Each number is 128 + 32 x the weight over its row's rms, rounded and kept within 0 to 255. Layers, rows and columns count from 0. The size above them is the row's rms in percent of the matrix's.

# layer 6 MLP down (transposed), 384x64, rms 0.151, rows 267-319, columns 0-63
size [105 111 116  62  83  86  89 159 106  60  69 124  67  68  40  42  92 127 120  86  59 118  67 126  91 108 127 105 139  98  58  92 104 101 122  66  81 152  87  84  52 133 101  91  92 140 115 123 170  93  93  62 102]
[[119 172 120 105 111 109 166 147 157 131  68 153 135  94 144 129 125 154  95 172 108 118  93 128 170 179 156 172 146 104  98 129 181  93 144 193 128 129 184  99 172 141 107 116 110  81 144 114 125 133  87 147  88 151  79 134 100 155 174 191 150 108  49 140]
 [162 143 154 139 123 131 107 196  97 142 127  89 165  81 170 145 134 111 153 150 190 125  82 190 155 178 193 130 116 144 154 146 157 179 129 115 106 140  85 126 130 131  51 142 130 174 168 186 153 138 132 123 117 169  90  93 106 115 121 112  92 176 133 106]
 [101 118 137 146 113 114 113  90  78 124 141 145 104 176 159 167 171  32 124 187 127  87 175 135 159 166 159 120 117 179 125 137  91  96 123 111  99 128 115  70 133 142 179 203 139  88 174  93 127  82 177 120 121 106 144 110 114 109 176 118 131 125 132 130]
 [154 143 150 114 138 122  35  95 104 124 130 162 109 165 100 153 113 133 142 111 168  83 189 120 124 170 114 127 134 164 138 114 167 157 174 101 113 168 141 153 108 178  97 178 138 174  97 159 157 127 199 133 101  80 206 125 131 107 117 108  91 121 173 122]
 [148  89 158 140 172 157 175  84 192  85 133 166 142 144 122 205 119 109 118 160 106 158 154 160 137 147 196 164 222 119 100 146 175 158  95 127 120 150 172 114 168  91 121 125 152  84 133 121 145 141 101 113 127 125 147 162 139 138  97  93 138 132 150 175]
 [173 164 119 172 119 191 164 150 154 160 104 189 181 175 137 112 101 117 168 100  96 114 139 105 121 119 148 120 125 152 125 180 109 118 131 178 111 141 150 170 107 118 151 113  92 117 166  84 131 143  78 107 100 185  82 134  91 119 173 115 223 127 126 150]
 [ 56 120 121 153 107 142  96 165 126 119  69  98  95 110 112 152 116 136 129 156 104 167 152 143  77 108 110 132 133 147 111  75 141 118 140 189 102  99  68 139 141 189  97 129 101 114  77 148 129 111 210 165 116 104  96 111  86 162  60 125 149 124 125 176]
 [177  97 145 137 173  98 121 164 149 111 142 120 151  88 160 126 105 178 154  93 156 106 162  40  83 167 139 148 124 102 154 123 109 114 105 136  88 172 114 141 120 132  91 162  97 116 138 135 126 101 128 166 164 101 160 155 108  76  73 161 113 184 189  67]
 [192 180 136  87  85 189 132 135 152  96 179 160 159 102 100 146 132 157  89 109 160 142  95 160 125 152 165 116 110 157 161 142 114  95 135  86 183 123 154 102 180  80 173  74 132 103 181 117 153 138  85 150  78 159 152 116 121 108 120 155 120 168  93 149]
 [140 122 125 145 122 153  99 132 123  87 179  41 180  95 137  77 129 200 168  95 128 147 114 119 138 135  92 104 122  71 132 138 200 150 196  83  87 113 118 101 124 143 142  89 132 136 106 107 123 103 126 154 138 118 158 141 141  90  49 113  90 100 114 110]
 [151 150 144 187 109 120 200 186 136 126 188 109 173 116 188 190 145 130 154 137  86 158 162 112 101 120 177 101 118 118 127 159 157  80  98 166 109  99 105 104 141 138 137 132  92 172 123 164  95 137 142 150 124  75 148 139 165 163 214 121 128 126 125 128]
 [ 92 134 112  97 146 198 104 137 134 128  92  58  98 141  99 114  87 156 106 106 133 141 125 157 138 100 166 143 221 137 164 126  53 117 136 132 179  88  43 148 140 149 141 139 155 133 117 111  99 132  97 179  93 156  84 146 110  91 141 140 137 143 157 116]
 [139 210 151 111 129 130 140 164 179 189 145 117 115 144 139  82 115 189 151 165 152 146 208 166 153 132 153 161 122 117 165 146 147 139 202 147 113 162  72 132 131 152 111 175 151 131 132 168 146 152 135 168 128 162 182 156 129 145  80 149 116 124 103 157]
 [142 158 111 114 121 123 182 162 112 182 152 118 157 144 170 187 113 149 160  50  97 123 156 163 126 160 146 159 140  97 136 151 145  98 151 166 126 153 151 152 131 101 161  95 116  94 128 104 135 200 120 153 129 120 187 176 135 153 139 213 171 149  74 114]
 [ 97 183 120 185 114 125 149 136 154 184 122 117 127 139 109 138 160  96 181 145 134  56 109  88  84 116 152  99 137  91  97 138 100 116 140  83 121  60 151 125 155 127 147 165 115  50 146  72 156 137 107 120 110 121 149 102 177 156 144 152  69 144 124 187]
 [ 81 171 136 131 135 106  80 155 109  88 146 110 146 183 161 161 126 152 120 145 125 115  54  63 124 108 114 151  99  94 140 137 173 163 140 179  62 141 167  98 109  89  96 132 117 195 103 147 177 138 175 112 117 129 131 161 135 145  70 150 149  98  79 134]
 [139 101 142  93 130 149  91 141 108 165  98 152 137  96  96 153 149 136 129 164 101 138 137  67 163 182 140 112 141 185 175  96  86 140  83 112 119 112 140 143 140 129  83 116 108 145 128  60  87  92  64 101 117 153 111 126 165  85  97 212 146 118  61 138]
 [143  96 144 153 114 125 128 110 167 117 163 109 117 126 138  97  93 166 123  84 156  42 126 100  94 107 153  94 130 143 124  84  94  97 124 104  97 167 188 128  99  69  99 126 103 121 142 125 108 121  64  91 138 156 185 171 145  87 172 112 117  87 200 165]
 [123 153 110 109 134  40 157  87 103 125 197 134 163 157 157 102 147 155 151 128  94 119 177 167  59 141 111 150 156  85 153 114 150 109  97 158 130 166 131  94 169 111 155  94 106  96 102 142 124 109  80 109 134 163 141 100 102 137 112  71 124  71  80  76]
 [164 167 122  85 143 115 103 192 125 167 133 172 151  99 202 108 119 186 135 184 148  84  79 146  58 108  99 151 107 163 144 157 121  75 101  61 130  71 161 121 106 180 134 104 137 119  95 150 123 154 138 155 128  91 122 143 130 139 138 152 110 145 114 159]
 [130 164 101 118 132 146 204 153  70  78 149 132  92 160  73 124  75  79  90 132 183 118 133 158 148 110 169 112 142 128 109 162  86 176 100 152 147 101  77 161 151 138 145 121 107 138 128 157 191 143 171  81  98 116  96 122 147 161  84 109 101 123  94  91]
 [169 136 106 104  96 111 149 138 129 137 151 165 102 142 176  88  99 131 110 101  81  51 143 144 181 124 117  88 128 111 106 128 120 118 116 105 173  52 120 120 186  97 162 113 168 186 137 189 114 167  94 111 142 128  97 188 150 119  87  75 132 138  97 165]
 [140 169 120 134 142 153 120  59  94 157 161 109 156 108  96 106 111 141 116  85 186 137  77 190 136 183  97 169  98 142 177  95 103 116 165 123 102  76 163 123 130 203 143 159 133 135 103 167 143 172 162  96 137 108  91 106 177 135 156 137 103 121  94  87]
 [119 132  52 130 164 152 170  67 107 150 117 124 140 137  76 148 118  81  86  90 134 120 122 137 112 109 115 147 138 137  99 117  96 136  38 105 130 102  96 139 198 124  68 114 187 162 159 177 131 108  90 101 142 171 182 135 154 109 120 138 159 143  89 112]
 [119 152 163 105 110 175 126 115 171 107 138 132  98 128 148  92 116 149 164 121 139 141 125  86 136 126 208 121  79 144  84 201 171 135 164 108 145 109  92 157 119 147 151 115 147 133 117 129  85 140  91 134  88 147 109 152  75  31  89  99  86 140 166  77]
 [116  85 159  79 151  98 143 137 185 183  69 147 193 175 132 149 121  99 128 125 135 166 110 113 120 123  97 146 122 128 142 122 175 101 170 131 128 183  88 141 104 142  96 127  95 194 137 174  80  87 109  86 170 135 115 141 145 124  75 138 154 146 145  57]
 [205 107 104  67 100 129  50 171 121 113 113 121  97  95 116 122  74 140 164 116 153 161 149 179 143 109 115 155 143 137  65 137 110 118 145  96 141 131 168  98 139 205  98 163 143 148  97 161  90 170 131  64 118 125  74 142 123 159 104 115 126 100 126 122]
 [104  70  96 128 108 167  64  86 143  65 114 111  88  19 165  73 112 124 170 111 153 133 128 110 146  99 146  76 129 126 106  74 107 132 107 156  77 155 104  92 110 120 123 136 126 104 113 140 131 126 130  84 121 146 139  82 151 153 172 171 150 135 154 106]
 [163 146 133 174  88 131 175  98 176 118 130 104 127 143 159 187 157 154 112 117 122  67 101 113 151 156 138 121 109 121 143 176 136 119 113 136 170 138 252 115 151 127 152  75  97 156 126 114 140 173 103  68 122 180 143 156 122 109 119 100 102 102  86 136]
 [134  90  97 122 151 135 136  93 146 111 149 132 123 119 105  95 154 131  92 112 121  82  59 136 102  94 138 185  87 100 145 182 144 144 124 150 136 133 154 115 137  89 100 112  55 144  80 160 195 181 184 120  71 182 185 127 145 103 131 153  80 110 155 135]
 [124 168 107 103 129  92 132  81 144 158 168 105 172 154 125 129 186 103 143 177 130 145 117 133 148 142  99 124  95 126 163 133 109 195 138 186 196 136 121 157 102 144 181  77 123 125  90 117 151 122 120  82 205 198 108 142  70 131 140 135 109 111 102 169]
 [186 137 122  81 126 176 131 157 111 106 145  77 126 148 139 218  96  68 151 111  97 118 185  88 160  98 205  75  86 107  79 138 136 142  95 113 115 132 115 126 118 101 126 159 117 110 133 119  87 135 118 115 134 100 102  73 133 105 149 122 160  90  91  83]
 [ 90  91  74 122  93 138 128 112 110 136 103 111 166 140  61 170 148 170 108 130 132 156 152 146  75 171  94 107 127 130 149 148 169  82 153 148 136 121 107 123 137 159  96 126  72 146 159 210 126 134 177 133 163 219 112  88 130  95 110 107 146 140  79 106]
 [120 112  96 100 138 153 144 144 130  82 145 144 120  75  80 152 124 178  76 115 145 137 127 116 193 176 162 131 104 135  88 161 118 111  98  73 228  89 165  88 171 102 202 123 120  84 100 142 110 151 135 126  98 103 131 142 157 123 112 118 104 134  79 143]
 [ 83 145 169 128 162 161 176 150 133 156 143 117 131 144 161 116 159 169 189  87 161 146 140 157  67 128 133 105 140 129 154 173  83 165 184  85 147 153 167 130 172 122 155 161 144 143 134 187 158 171 140 159 135 189 154  96 132 148 154 167 135  97 175 178]
 [ 57 185  75 125  83 106  78 126 125 130 127 135 160 152 190 121 147 117 128  86  85  59 112 107 116 112  94  94 128 128 146 109  55 114 139 198 124 120  80 105  91 103 113 105 140 127  98 141 127 130 116 111  76 103 163 166 122 120 130 158 117  89 110  65]
 [159  55 124 119 123 129  67 145 136 141 154 134 117 156  62 137 116 169 134  86 164  98 113 106 157 132  96 109 133 101 103 124 126 128 167 130 140 196 176 189  78 131 104  96 184 104 109 151 182 169 118 134 159 142 184 107 125 180 195 123 118 129  99 133]
 [133 139 109  93 126 149 150 161 183 140 140 101 124  83  82 173 163 168 130 102 107 115 109 116 173 119  87 115 114 110 107 129 105  86 187 162  88 134 189 138 122  52 150 122 124 157 128 113 143 158 122 117 126 130 170 128  40 194  99 187 131  90 134 159]
 [133 137 146 127 135 138 142 143  98  46 114  20 135 154  87 123 123 134  88 144 153 121 158 114  74 202 153  91 157 153 169 100 147 125 128 120 176 123  98  90 136 144  96 138 132 110 117 121 142 135 120 150 149  44 117 120 211 142  88 135 122 130 148 124]
 [155  76 121 105 117 118 131 126 185 125 134 176 150 163 164 151 156 195 145 134 180 150 125 172  95 123 107 154 147 131 135 161 163 150 131  91 150 146 135 140  85 146 119 128 161 117 110 152 234 112 193 193 149 117 119 177  99 116  76 157 116 163 124 112]
 [121 151 115 169 116 139 145 188 101 118 177 148 128  88 165 124  78  73  97 133 131  59  87  83  88 113  85 100 109 139 113 127 100  97 140 167 143 108 103  94 117  90 157 166  84 180 117 108 143 173 122 134  70  56 134 107 141 113  94 165 131 119  75 138]
 [182 142 154 104 134 164 195 136 187 207 111 131 121 120 117 100  98  99 129 157 128 199 135 134 133 160 115 150 167 187 107 115 109  79 158 129 163 128 143 182 117 149 146 146 201 107  80 114 112 112 105 119 129 126 116  87 150 149 188 116  78 118 124 165]
 [114 105 112 176 132 168  89 139 147 145 129 121  82  80 102 130 110 126  67  55 128  98  83 100  80 101 107  97  90 132  89 124 159 152 126 148  37 199 105 129 135 144 161 115 130 100  98 112 157  82 118 108 104 159 175 110 139 112 115 168 108 138  74 137]
 [148 142  92  91 111 179 123 167 132 138 171 157 142 152 135 193  89 149 143 112 116 101 101 125 144 144  66 160 149 111 163 154 185  89 132 170 135 169 160 165  67 164 103 138 138 180 171 158  74 146 144 116 114 108 109 131  93 120  55  96 138  89 102  91]
 [144 128 124  82 177 156  68 172 189 143 136 156 164 150 159 142 155 138 154 134 171  79  78  93  82 121 153 124 111  96 141 200 134 101 169 118 117 102 161 133 138 138 195 115 135 159 122  81 110 164 110 157 116  93  72 165 134 118 161 125 183 134 132 171]
 [ 89 129  91 122 115 123 153 148  94 121  55 165 122 103  98 135 123 187  79 159 132 125 191  94 149 167 115  50 166 138 164 134 163 154  93  97 121 100 150 151 109 104  98 147 130 169 162 185 142 128 149 160 142 109 107 221 131  91 126 149 114 129 122 159]
 [ 87 149 106 155 122 106 120 106 178 165 154 151 113 167 127  92 154 117 177 131 153 202 141 110 110 170 164 182 135 142  84 136  87  84 107  72 172 184 171 143  82  44 103 171 134  98 118  93 158 129 149 114 127 109 145 118 166 103 127 111 146  94 125 147]
 [105 124 100 165 138  94 171  64 148 101 121 104  82 109 163 100 128 134 148 134 113  83  88 145 113 155 147 118 119 162  91 153  71 130 154 127 126 143  99 158 198 149 158 132  80  67 146 127 201  92 121  99 118 102 123  81 119  88 100  76  89 191 149 134]
 [129 115 182 158 111 112 120 134 207 121 171 176 136  99 123 133 145 135 133 156 115 141 113 200 141 121 103 116 141 107  68 143  69  91 159 173  73 116 119 128  95 106 114 132  81 118 169 106 155  90 205 138 175 174 103 116 105 104 163 109 139 186 129 149]
 [114 146 137 156 109  95 180 136 149 165 100 136 155 137  89 166 124 153 206 115 100 226 128 111 147 159 149 120 154 142 127 201 210 163 164 111 129 182 135 131  81  72 134 134 142 105  93 125 130 136 121 157 135 117 130 105  98  97 163  99 114  85 117 145]
 [146 127 152 107 109 157 104 117 105  75 124 197  81 118 145 184 102 120 155  45  62 163 156 136 147 115 187 122 112 130 148 126 160 132 118 153 152 137 147 166  77  25 101 110 119 129 114 148 116 153 135 142 139 109 118 102 156 158  74 170 137 151 137 144]
 [ 92 203 178 143 156 195 124 169 128 142 136 159 185 116 123 184 120 145 131 139  97 136 132 121 160 127 179 131 108 140 161  92 168 178 139 214  80 148 172 131 100 158 184 156 149 115 134  87 148 114 171 141 179 160 134 151 125 144 135 133 155 139 113 103]
 [103 117 185 120 103 144 169 140 132 135 149 139 125 118 114 157 154 154 102 141 151 161 161 205 110  98 117 112 138 121 191 126 154 148 160  70 110 133 177 146  93  71 194 128 172 170 152 165 137 124 145 159 156 153 179 135 193 147  47 113 126 132 121 147]]
# layer 6 MLP up, 384x64, rms 0.163, rows 268-319, columns 0-63
size [106 117  69  73  89  85 169  99  51  69 120  60  70  42  47  92 144 123  86  61 115  78 138  99  96 131  93 130  90  51  92 106 119 107  66  80 161  86  71  49 143 100 100  73  98 113 118 164  89  96  56 108]
[[114 137 130  74 141 152 152 167 131  84 133 101 146  51 153 111 129 143 170  99 131 104 175 162 100 152 136 131  79 149 119 132 161 155 130 125 102 107 121  58 132 142  96 186 194 169 165 140  84 142 117 120  77 162 191  84 149 120 158 110 149  72  94 130]
 [120 103 139 114 104 139 164 120 182 174 147 129  99  45 130 101 118 105 145 123 107 114  87 138 109 132 167 128 139 147 103 177 124 139 114 141 164 164 133 146 145  81 145 150  85 135 136  42  90 115 143 143 132 160 122 110  80 138 217 120  97 136 129 224]
 [133 100 156  70 124 133  96 140 115 145  95 161 133 123 120 165 109 137 156  35 159 174  84 141  99 191 137 122  82 141 125 161 165 143 159  87 154 151 142 150 125 108 124 178 130 155  69 149 189 154 162 123 138  85 154 126 153 140  64 135 108  94 109  72]
 [134 110 170  85 146 120 135  80 199 115  58 142  66 115 122 173 123  96 120 106 109 117  72 134 113  92 161 145 143  90  69 149 132 136 106 123 111 179  54 111 130 131 148 103 126 122 114  90  96  99 111  71 122  85 120 148  88 103  91  83  81 113 134 158]
 [150 148 163 130 142 120 129 200 157 182 114 159 136 161 124 180 112 155 188 101  93  88 114 140 101 108 112 175 112  96 127 164 110 135 117 115 113 190 106 119 168  55 171  76 124  78 148  75 143 175 104  90 106  92 112  84 134 149 131 134  99  86 130 151]
 [176 161 156 180  89 130 189 122 107 147 112 145 123 164 192  96 122 151 167  99 108 144 119 111 198  97 120 148 115  82 102 166  77 116 164 110 137 111 137 151 113 113 176 166 109 190 148 134 130 117 114 161 165 147 146 156 141 109  56  99 129 100 160  64]
 [107 107 119 106 135  86 150 105 106  76 117 139 155 101 139 198  62 124 123 126 162 152 163 118 161 119  68 147 147 183 130 151 153  91  80 137 102  70 145  98 138 124 140 167  76 151 147 121 150 127 134 124 148  74 139 196 130  88 127 156 186 201 113 117]
 [ 97  70 103 108 117  65 162 124 129 150  97 124  91 117 136 154 125  81 151 159 151  90 166  99 108 117 129 129 182 147  67 145 133 142 138 139  89  72 130 163  43 117 130 211  90 139 128 106 147 160 156 100 162 122 121 147 128 112 180 151 129 108 135 194]
 [144 105 111  90  51 147 103 150 129  63  83  79  72 120  99  96 157 155 113 190  85  84 106 139 120  80 110 160 132 110 128 118 121 102 109 114 105  95 109 137 136 130 122 152 120 163 126 113  97  72  78 102 173 131 105  62 156 131  87  72 173 133 115 134]
 [141 129 158 159 147 117 163 192  88 113 175 161 110 157 114 169  93 152 185 166 152  84 144 118 102 122 155 186 144 113  98 135 157  54  77 104 130 174  85 119 203  80 141 100  91 124 139 137 132 104 130 114 132  49 149 131 154 109 107 109 148 132 115 134]
 [104 112 163  78 136 164 176 136 100 111 104  95 125 127  74  93 119 202 107  81 195 172  99 129 165 119 149 105 197 158 170 130 104 144 115 129 183  80 141 126  91 102 186 188 132 125  95  85 103 140 112 118 149 131 108 139  79 131 167 133 119 129 146 127]
 [148 109 148 102  81 111 148 159  77  88 114 148 109 106 164 146 121 138 120 155 168 140 101 136 142  91 130  83 155 148 165 131 141  90 104 178 117  47 135 178 125 137 160 189 150 144 164 105 150  83 131 141 211 113 138 116 153 117 130 168 195 198 119 125]
 [135 145 160 100 130 138 162 167 191 189 117 158 135 162 180 146 147  91 173  79  96 154  67 181  70 146 125 199 101 122 140 172 114 108 148 168 186 162 112 129 157 116 194 121 122 150 107 128 119 147 136 160 128 122 184 120 125  97 154 155 132 151 117 140]
 [126  91 118 104  72 101 112 179 186  95  95 171 125 118 165 168 156 144 121 155 139  75 172 185 130 161 108 107 150 193 135 114 112 141 105  72  93 176 119 160 139  92  77 155 167 139 120 146 148 133 114 175 151 166 122 147 172  72 170  92 142 136 105 144]
 [110  67 113  78 113  84 137  83 104 114 124 101  96  81 166 134  82 123 126 166  86  57 113  83 109  83 159 125 169 112 119 134 132 138 112 102 130 111 137 133 122 119 170 142  82 104  91  43 101  86  95 115 136  65 150 136  83 119 173  82 139 124 114 148]
 [ 77  91 153 133 130 107 207 150 149  90 139 115 119 132  63 119 146 153 145 136 162 126 127 117 100 125  86 101 122 173 131 125 191 112 140 116  81 100 163 107  72 109  93 201  80 153 141 160 131 188 145  85 189 132 130 163 119 117 127 149 176 125  82 141]
 [145 133 171 119 149 135 147 125 144 126 133 158 131 151  82  77 186 152 141 204 149 113 150 126  99  99  92 128 147 105 150 141 147 168 163  91  20 121 105 136 141  88 175 145 135 128 111 138 116 168 114  66  99 159 106 106 113 122 169 108 106  72 170 177]
 [110 182 158 153  82 135 165 122 136  90 170 113 154 131  89  90 160 132 108 159  94 127 168 147 100  96 132 151  89  93 125  52 175 171 180 123 127 173 110 115  99 128  96 155 104 187 155 138 143 132 125  94 130 142 106  73 128 140 127  48 119  58 137 130]
 [123 158 166 102 105 153 112 132 132 120 101 187 102 129 130 134 130 142 155 253  95 131  96  84  68  91 125 206  72 104 118 122 123 100 113  95 142  98 136 144 125 129 169 113 117 120 140 126  91  82  99  86 151  75 122 152 104 128 122  81 126 141 159 152]
 [112 161 131 123 119 107 183 137  67  76 131  95 134 137 139 111  94 126 126 130 131 125 119 123 139 121 141  88  75 158 120 136  71 156 153 158 189 156 104 174 136 134 158 104 177 212 167 163 102  59 158 128 148  66  70 137 134 134 101  95 114 108 113  82]
 [132 147 129 156  76 156 137 155 104 121 133 176  89 117 154  82 103 187 123 127  92  81 167 125 244 126 110 123 114 128 130 121 149 122 102 105 153 111 144 124 138 140 140 146 125 184 154 134 119 153 133 165 145  96 187 161 107 136 152  77 169 182 123 202]
 [ 85 113 124  89 142 139 104 137 101 127  84 143 120 138  87 146 143 205 138  83 148 149 115 139 120 157 107 168  87 181 158 133 141 162 134  87 133 115 152 159 150 127  98 171 151 172  85 204 148 126 134  79 168 105 129 144 161 176  51 136 128  88 133  68]
 [131  96 117 130 120  92 151 143 147 176 149 119  97 138 125 116 169  97 109 137 118  64 133 174 171 152 139 112 174 149 113 125 100 149 141  70  99  81 128 119 122 121 137 180 103 149 129 136 157 125 134 143 146 126 201 147 101 109 210 101 158 187  83 222]
 [106 141 166 119  89 112 123 119 170 118 127 163 113  98 117 120 118 116 144 159 147 159 123  84  77 106 131 138 153 132 129 197 137 128 154 150 158  86 100 130 108 117 148 184  36 113 135 193 102  97  71  78 166  80 159 131 121  40 160 134 130 115  92 134]
 [129  76 148  74 103 114 190 121 137 187  98 108 117  98 101 111 138 134 116 123 108 130  42 110  99 101 119 134  66 151 121 137 127 167 126 142 165 134 139  86 134 142 141 134  91 166  91  73 132 140 159 134 161  80  92  96  70 102  86 150  79 105  88  74]
 [135 152 159  95 108 111 167  81 124 170  92 131 169 114  83 147  91 122  90 149 183 134 187 124 132 130 150 150 116 146  93 172 147 126 204 153 142 157 166  91 127 142 106 172 102 115 168 104  54 152 116  58 133 171 119 144  76 141 129  92 115  94 111  92]
 [154  92 167 126 142 144  87 110 155  59 112 144 106  98 205 104  58 145 179  95 187 176 118 101 116 133 109 120  91  99 133 112 148 155  88 133 113 178  97 122 156  69 170 144 103 114 116 157 120 104 129  96 117 144 124 119 159 144 168 144 159 101 179  74]
 [148 142 149 138  98  93 172 143 176 131 178 122 109 109 154 112 115 169 121 106 118  41 105 141 112 133 146 146  70 149 153 125 135 135 148 157 168 132 169 103 178 122 104  98 145 169 144 151 127 108 118 120 175 193  90 135 140 135  29  72  91 102  86 133]
 [137  53 107  86 118 136 138  75 120 139 152 150 127 151 153  95 154 117 102 101 138 115  40 134  98 147  81 146  90 149 164 153 122 175 155 101 135 177 113 133 123 111 137 145 121 185  88 149 132 131 209 120 148 182 135 155 126 120  42 151 140 144 151  93]
 [132  93 132 147 104  99 143 130 114  99 145 160  96 148 112  80 130 200 101 178 162 141 138 145 174  91 180 132  91 156 201 139 147 142 102 103  99 127 142 157 127 131 165 126 183 114 116 145 145 111  62 135 178 156 106 168 129 130 103  34 144 111 167 166]
 [117 140 151 134 127 110 124 199 201  88 123 139 137 141 130 122 203 153 131 136 125  81 137 129 122 130 162 166 134 155 140 124 167 150 160  51 117  65 145 126  85 141 112 185 149 120 170 149 136 126 111 139 171 140 190 162 103  87 160 121 150 136  89 201]
 [ 96 104 136 202 113 108 113 144 183 125 118  95  94  99  61 118 134 179 145 161 109 144 163 143 126 144  81 175 105 115 170 166 148 145 157 150 119 216  88 117 200 117 132 140  94 128 152 159  83 131 158  79 156 129 149 115 112  83 181 129 123 119 121 142]
 [114 155 183 154 151 173 112 152 165 128 149 143 118  92 134 127  90 139 131  95 162 147 127 139 201 135 138 155  57 112 124 153 127 118  94 138 174 168 141  73 151 113 183  96 161 107 130 139 108 108 166 143 107  57 212 140 177 119  75  91 143 133 117  97]
 [104 155 187 137 175 154 182 143 177  76 130 134 139 145 107  70 104 196 165 186 140 147 145 134 107 104 123 169 113  96 137 133 121 126 104  86  87 173 108 148 182 130 146 128 134 103 160 165  79 163 119 151 101 116 137 137 125  67 149  81 171 109  92  80]
 [ 96 181 132 125 105 124 139 205 191 211 106 151 161 155 172 110 160 145 139 124 105 109 143 148 128 139  85 149 103 154 166 156  83 136 150 192 194 163  71 139 144 131 132 145 161 191 104 130 143 113 157 139 131 129 151 170  96 173 131 116 139 117 139  98]
 [156  99 143 101  57 129  89 117 126 182  99 147 127 157 114 174  90 170 102  70  85 102 100  75 115  90 136  87 128 167  89 165 115 162 124 168 137 133 153 178  72 125 109 170 150 151 129 119 152 156 132 174 127 113 144  76 121 111 185  72 142  90 127 130]
 [ 85 128 179  97 134 138 137 135 140  67 128 124 127 149  63 115 152  89 120  94 121 132 193 122 142 168 107  93 144 130 120 109 135 106 190 113 152 111 130 102  77  87 148 168 129 196 132 126 103 153 112  95 103 124 231 151  89 127 163 166 156  79 104 128]
 [111 125  99 125 129 132 136  73 131 172  41 134  86 159 186 170  99 132 120 126 112 133 146 102 146 137 154 139  86  72 138 153 112 112 110 153 149 180  79 132 188  98 129  95 137  81 137 126 135 120 154 152 123  75 132 143 197  80  97  90 162 181 138  82]
 [124  95 128  47 102 113  93 135 174 125 101 178 155 162 127 174 135 153 117 131 139 153 134 131  69 136  78 156  88 122  97 138 179 168 115  57 123 154 122 133 123  75 133 139 193 121  84 203 138  81 156 138 125  83 118 140 121  89  97 113 104 114  91 128]
 [103 126 126 117  79 119 186 172 143 104 115 154 118 123 195 145 180 139 121 181 176  98 160 132  99  88 117 131 126 182 102  96 136 102 159 152 131 134 119  64 138 100  98 188  74 213 160 146 120 166 131 141 146 132 125 135  81 123 142 162 128  74 106 159]
 [108 122 185 120 113 115 150 119 158  68 128 101 133 164  79  90 115 123 108 178 161  77 156 106 127 150 144 146 123 185 100 100 163 129 133 104 139  80  94  96  87 164 145 137  98 196 127 177  91 184 112  75 122  71 174 168  95 149 107 144 143 149  88 125]
 [146 105 170 129 134 181 110 115 127 184 132 141 139 113  95 106 145 133 106  19 142 162  68 100 116 142  92  88 134 132 160 168 164 182 134 130 155 193 127 154 107 127 194 138 106 136 125  92  95  72 135  96 164 147 180 138 112 109 139 137 121 125  73 126]
 [144 143  78  70 107 130 113 184 126 175 102 111  63 177 129 145  89 157 154 158 130  83  96 126 180 100  76 123 100  77 172 118 124 142  83 133  71 192 137 150 121 119 140 103 205 125 138 117 144  76 170 131 113 106  89 113 121 131  99  97 139 143 116 129]
 [132 147 157  69 150 139 114 131 206 121 128 180 151 146 147 127 191 144 135 166 124  79 128 155  99 151 135 124 141 174 115 147 146  95 161 104 138  91 130 153 126 101 153 138 147 179 182 155  74 109 152 165 104 100  93 146 150 139 186  91 211 136  96 175]
 [100 128 122 118  85 105 102 149 194 176 102 201 109 130 111 140 123 127 115 216 111 152 143 129 124 133  92 111 113 154 121 130 197 131  98  98 114 187  90 180 131  85 140 120 132 105 195 145 102  92 147 111 140 152 127 152  98  64  77 139 116  83 108 137]
 [136 182 193 162 139 130 128 151 202 130 129 124 116 161  95 130 178 123 165  92 172 217 142 139 119 189  73 175  94 148 104 123 108 104 125 104 199 139 144 114 130  82 118 175 129 109 100 132 143 126 178 112 113  97 157 108 146  95 137 105 144  89 119 111]
 [104 132 124 177  83 100 201  88  95 127 147 140  91  96 117 147 105 122 130 155 144 104 113 110 176 198 188 148 165 155 106 225  89 150 111 145 143 112 143 120 143 100 154 202  94 136 140  86 136 115 147 103 166 149 105 155 108 121 168 128 114 167 138 154]
 [158 128 163  65  84  68 121 162 180 133 134  87 173  86 145 153 131 121 127 152 108 123 166 196  85 158 114 125 151 146  85  87 139 105 141 155  57 136 112 156  66  83  95 161 126 124 164 106 111 122 145 144 139 170  98 147 141 131 184 114 130 168 102 168]
 [105 127 150 127 127 105 132 155  98 176 111 149 168 150  97 167 115 163 157  57 119 197  85 125 138 143 170  94 130 136  94 195 177 136 147 122 184 141 166  95 138  45 129 160 117 117  82  99 161 137  84 137 154  89 136  75 122  96 131  95 126  95 120 117]
 [138 102 134 114  77 159 124 163  99 131 115 214  95 135 141 137 111 132 129  15  87 142 147 135 134  81 151 132  87 151 186 140 146 142 128 137 181 149 140 140  70  58 120 130 137 155  99 120 113 131 157 113 143  96 135 106 122 130 117 119 149 193 180 159]
 [ 94 142 147 115 118 190 113 172 139 164 120 144 128 155 161 175  81 114 110 151 107 122 147 142 182 119 141 124 143 122 156  86 168 155 111 200 130 171 125 130  71 112  99 162 114 125 136  71 113 118 163 167 139  79 180 148  96  75 110  82 182 107  72  90]
 [115 106 155  92  85 131 140 119 165  90 104 145  75 132  74 143 153 138  91 163 146 112 189 150 120 134 126 137  96 136 170  95 160 144 121  67  92  98 152 163  53  94 122 167 186 139 118 148  89 114 138 106 118 185 135 141 182  89 105  68 129 120  79 154]]